config.yaml
norm: "layernorm"
tie_embeddings: true
init_std_qkv: 0.017
init_std_o: 0.00425
lr_mult_qkv: 0.4
lr_mult_o: 1.5
beta1: 0.93
decay_fraction: 0.589
decay_shape: "linear"
final_lr_fraction: 0.0
batch_tokens: [32768, 65536, 98304]
train_tokens: 582900000
steps: 9405
dataset: "wikipedia_en"
Each number is 200 + 30 x the weight over the matrix's rms, rounded and kept within 0 to 999. Layers, rows and columns count from 0.

# layer 5 MLP up, 2880x576, rms 0.129, rows 1303-1317, columns 48-95
251,235,203,178,208,200,185,210,194,220,199,206,177,180,200,218,194,263,161,213,185,203,206,213,212,237,163,201,245,229,148,240,203,204,212,136,148,210,222,140,238,172,216,164,245,174,214,198
262,241,227,200,208,176,187,213,238,188,217,192,164,202,184,187,173,235,173,213,169,242,131,179,188,191,226,208,189,195,210,195,185,208,190,210,209,167,202,191,216,172,168,182,172,218,170,184
166,175,179,240,206,225,198,180,220,228,219,219,201,179,155,185,158,213,216,203,164,203,127,217,203,196,169,232,211,206,209,229,203,231,202,198,157,174,166,209,208,153,175,214,179,165,191,243
147,252,176,260,186,209,151,211,256,237,249,207,201,227,245,205,181,192,194,203,229,180,165,223,258,229,199,204,150,254,152,132,179,233,202,198,213,185,252,238,230,196,114,219,208,164,169,242
224,183,162,198,236,205,137,162,211,174,199,154,225,254,224,154,194,155,200,176,212,197,199,243,172,188,222,192,198,181,175,186,185,168,200,163,184,173,236,235,217,193,189,160,214,175,183,183
171,258,217,221,191,237,180,242,157,199,175,227,240,262,182,183,235,202,201,198,212,233,149,189,235,174,197,216,240,247,204,231,149,228,185,156,177,171,141,197,217,245,142,180,182,186,238,212
236,182,166,135,228,155,206,213,159,203,128,145,182,158,161,195,277,201,166,211,165,189,191,164,226,218,214,222,161,206,201,182,273,175,170,185,152,191,154,205,251,149,162,215,271,257,185,166
205,180,161,185,196,193,228,204,197,180,182,161,218,208,198,159,238,223,196,133,176,182,157,199,177,201,188,224,211,188,171,236,221,216,148,198,209,169,171,154,205,180,162,196,182,201,246,134
155,184,215,241,181,226,220,177,155,194,178,200,208,161,196,149,201,227,213,247,219,164,185,227,205,208,173,221,218,195,216,237,226,274,244,182,131,197,188,212,237,146,250,179,185,142,192,140
218,205,220,130,169,202,186,147,172,220,219,225,208,184,222,159,187,204,226,167,151,271,229,201,179,179,196,232,208,195,162,164,144,222,202,202,228,153,230,187,211,186,221,241,206,194,176,229
178,183,181,266,206,274,204,227,144,178,261,250,150,333,158,156,188,182,216,220,176,225,233,191,239,200,216,230,191,197,215,202,161,164,167,218,248,216,221,190,188,205,229,173,165,174,190,139
176,207,225,204,203,214,145,195,225,215,183,262,152,223,194,272,232,181,156,214,183,213,280,250,213,169,220,224,155,244,182,232,230,162,211,235,140,207,247,199,186,255,169,150,183,240,222,243
198,174,178,200,181,144,146,170,169,184,220,187,190,226,211,177,167,226,221,202,173,165,226,211,194,204,234,209,213,177,208,215,171,213,232,158,173,192,192,201,183,179,217,205,240,206,191,202
237,176,175,174,173,177,202,167,226,230,202,228,163,167,216,220,222,247,152,212,252,216,154,209,205,154,181,204,201,200,206,141,203,189,242,186,180,177,231,165,206,156,175,189,181,236,191,189
262,237,228,208,167,230,167,226,185,210,255,218,225,263,236,171,168,191,231,190,210,231,204,212,170,186,182,212,212,163,198,267,211,167,248,199,208,218,214,173,233,213,190,203,183,257,217,183
# layer 5 MLP down (transposed), 2880x576, rms 0.122, rows 1303-1316, columns 48-95
233,244,179,192,223,129,242,241,209,194,205,200,160,184,138,208,198,229,222,163,209,193,262,159,233,175,188,162,153,202,237,198,225,192,185,186,185,203,245,179,240,211,241,216,218,219,229,210
174,220,211,190,214,207,189,196,224,184,179,213,210,209,192,178,168,223,208,217,200,175,212,212,204,181,185,244,128,195,221,174,259,227,265,230,233,214,238,161,210,182,164,145,156,223,179,144
172,243,214,225,174,189,224,194,151,179,210,202,221,186,210,166,202,153,214,159,208,212,205,246,191,229,202,209,118,199,190,166,180,243,186,181,220,175,200,194,194,223,231,175,194,194,150,215
204,224,227,216,188,255,204,199,209,219,201,188,201,165,219,234,189,211,230,230,227,166,195,161,180,221,228,150,188,138,169,156,205,167,224,187,218,255,196,214,181,177,227,144,154,178,221,191
197,209,237,186,213,239,185,188,170,153,170,162,185,180,197,217,165,190,188,207,154,177,203,202,157,216,199,223,189,202,220,205,154,244,257,183,203,227,174,203,166,145,256,187,226,180,195,196
215,237,190,177,174,210,212,210,198,192,205,247,220,246,205,190,177,256,222,241,268,182,195,248,171,235,201,213,227,135,194,204,225,218,177,157,230,189,174,206,206,181,172,118,220,158,205,187
231,143,201,197,136,251,206,204,153,146,121,209,211,170,178,168,266,225,169,108,227,176,228,144,206,196,218,252,206,208,250,278,231,144,176,233,187,160,193,163,212,231,190,211,225,201,178,195
233,196,220,188,220,195,190,168,181,179,202,165,204,180,165,210,191,212,229,168,192,219,236,243,207,190,187,212,137,202,224,211,174,217,194,197,203,179,182,203,123,205,166,186,236,192,276,244
202,253,148,285,183,209,181,205,164,266,183,240,177,175,206,259,179,255,175,197,251,163,200,232,156,235,195,249,196,184,215,189,181,185,186,180,241,94,222,137,170,208,207,184,187,179,161,148
227,213,196,269,176,223,139,206,243,234,211,220,185,233,262,213,164,168,174,189,229,215,218,195,201,229,193,217,224,255,201,186,210,221,221,219,181,142,200,162,229,203,229,146,216,175,196,176
146,201,159,252,197,202,157,251,247,283,193,238,214,240,266,165,201,162,182,241,226,220,190,169,212,186,228,252,187,249,209,239,223,190,243,122,216,235,223,202,214,118,202,196,229,169,254,149
216,166,161,183,260,152,240,156,183,185,234,133,208,200,188,209,234,211,160,240,236,199,192,200,262,206,257,218,156,231,197,133,251,211,189,138,158,246,228,198,211,159,189,204,184,175,176,142
171,215,236,185,181,187,181,229,219,203,186,149,212,228,154,181,178,169,188,193,237,208,238,212,148,185,203,200,179,187,224,174,179,259,186,205,222,182,144,154,217,151,166,213,244,255,210,214
167,203,212,177,213,228,175,209,234,210,201,218,190,146,269,237,178,211,227,226,212,181,210,236,231,263,218,186,214,169,218,181,241,179,234,207,167,195,198,176,229,225,187,223,230,111,193,185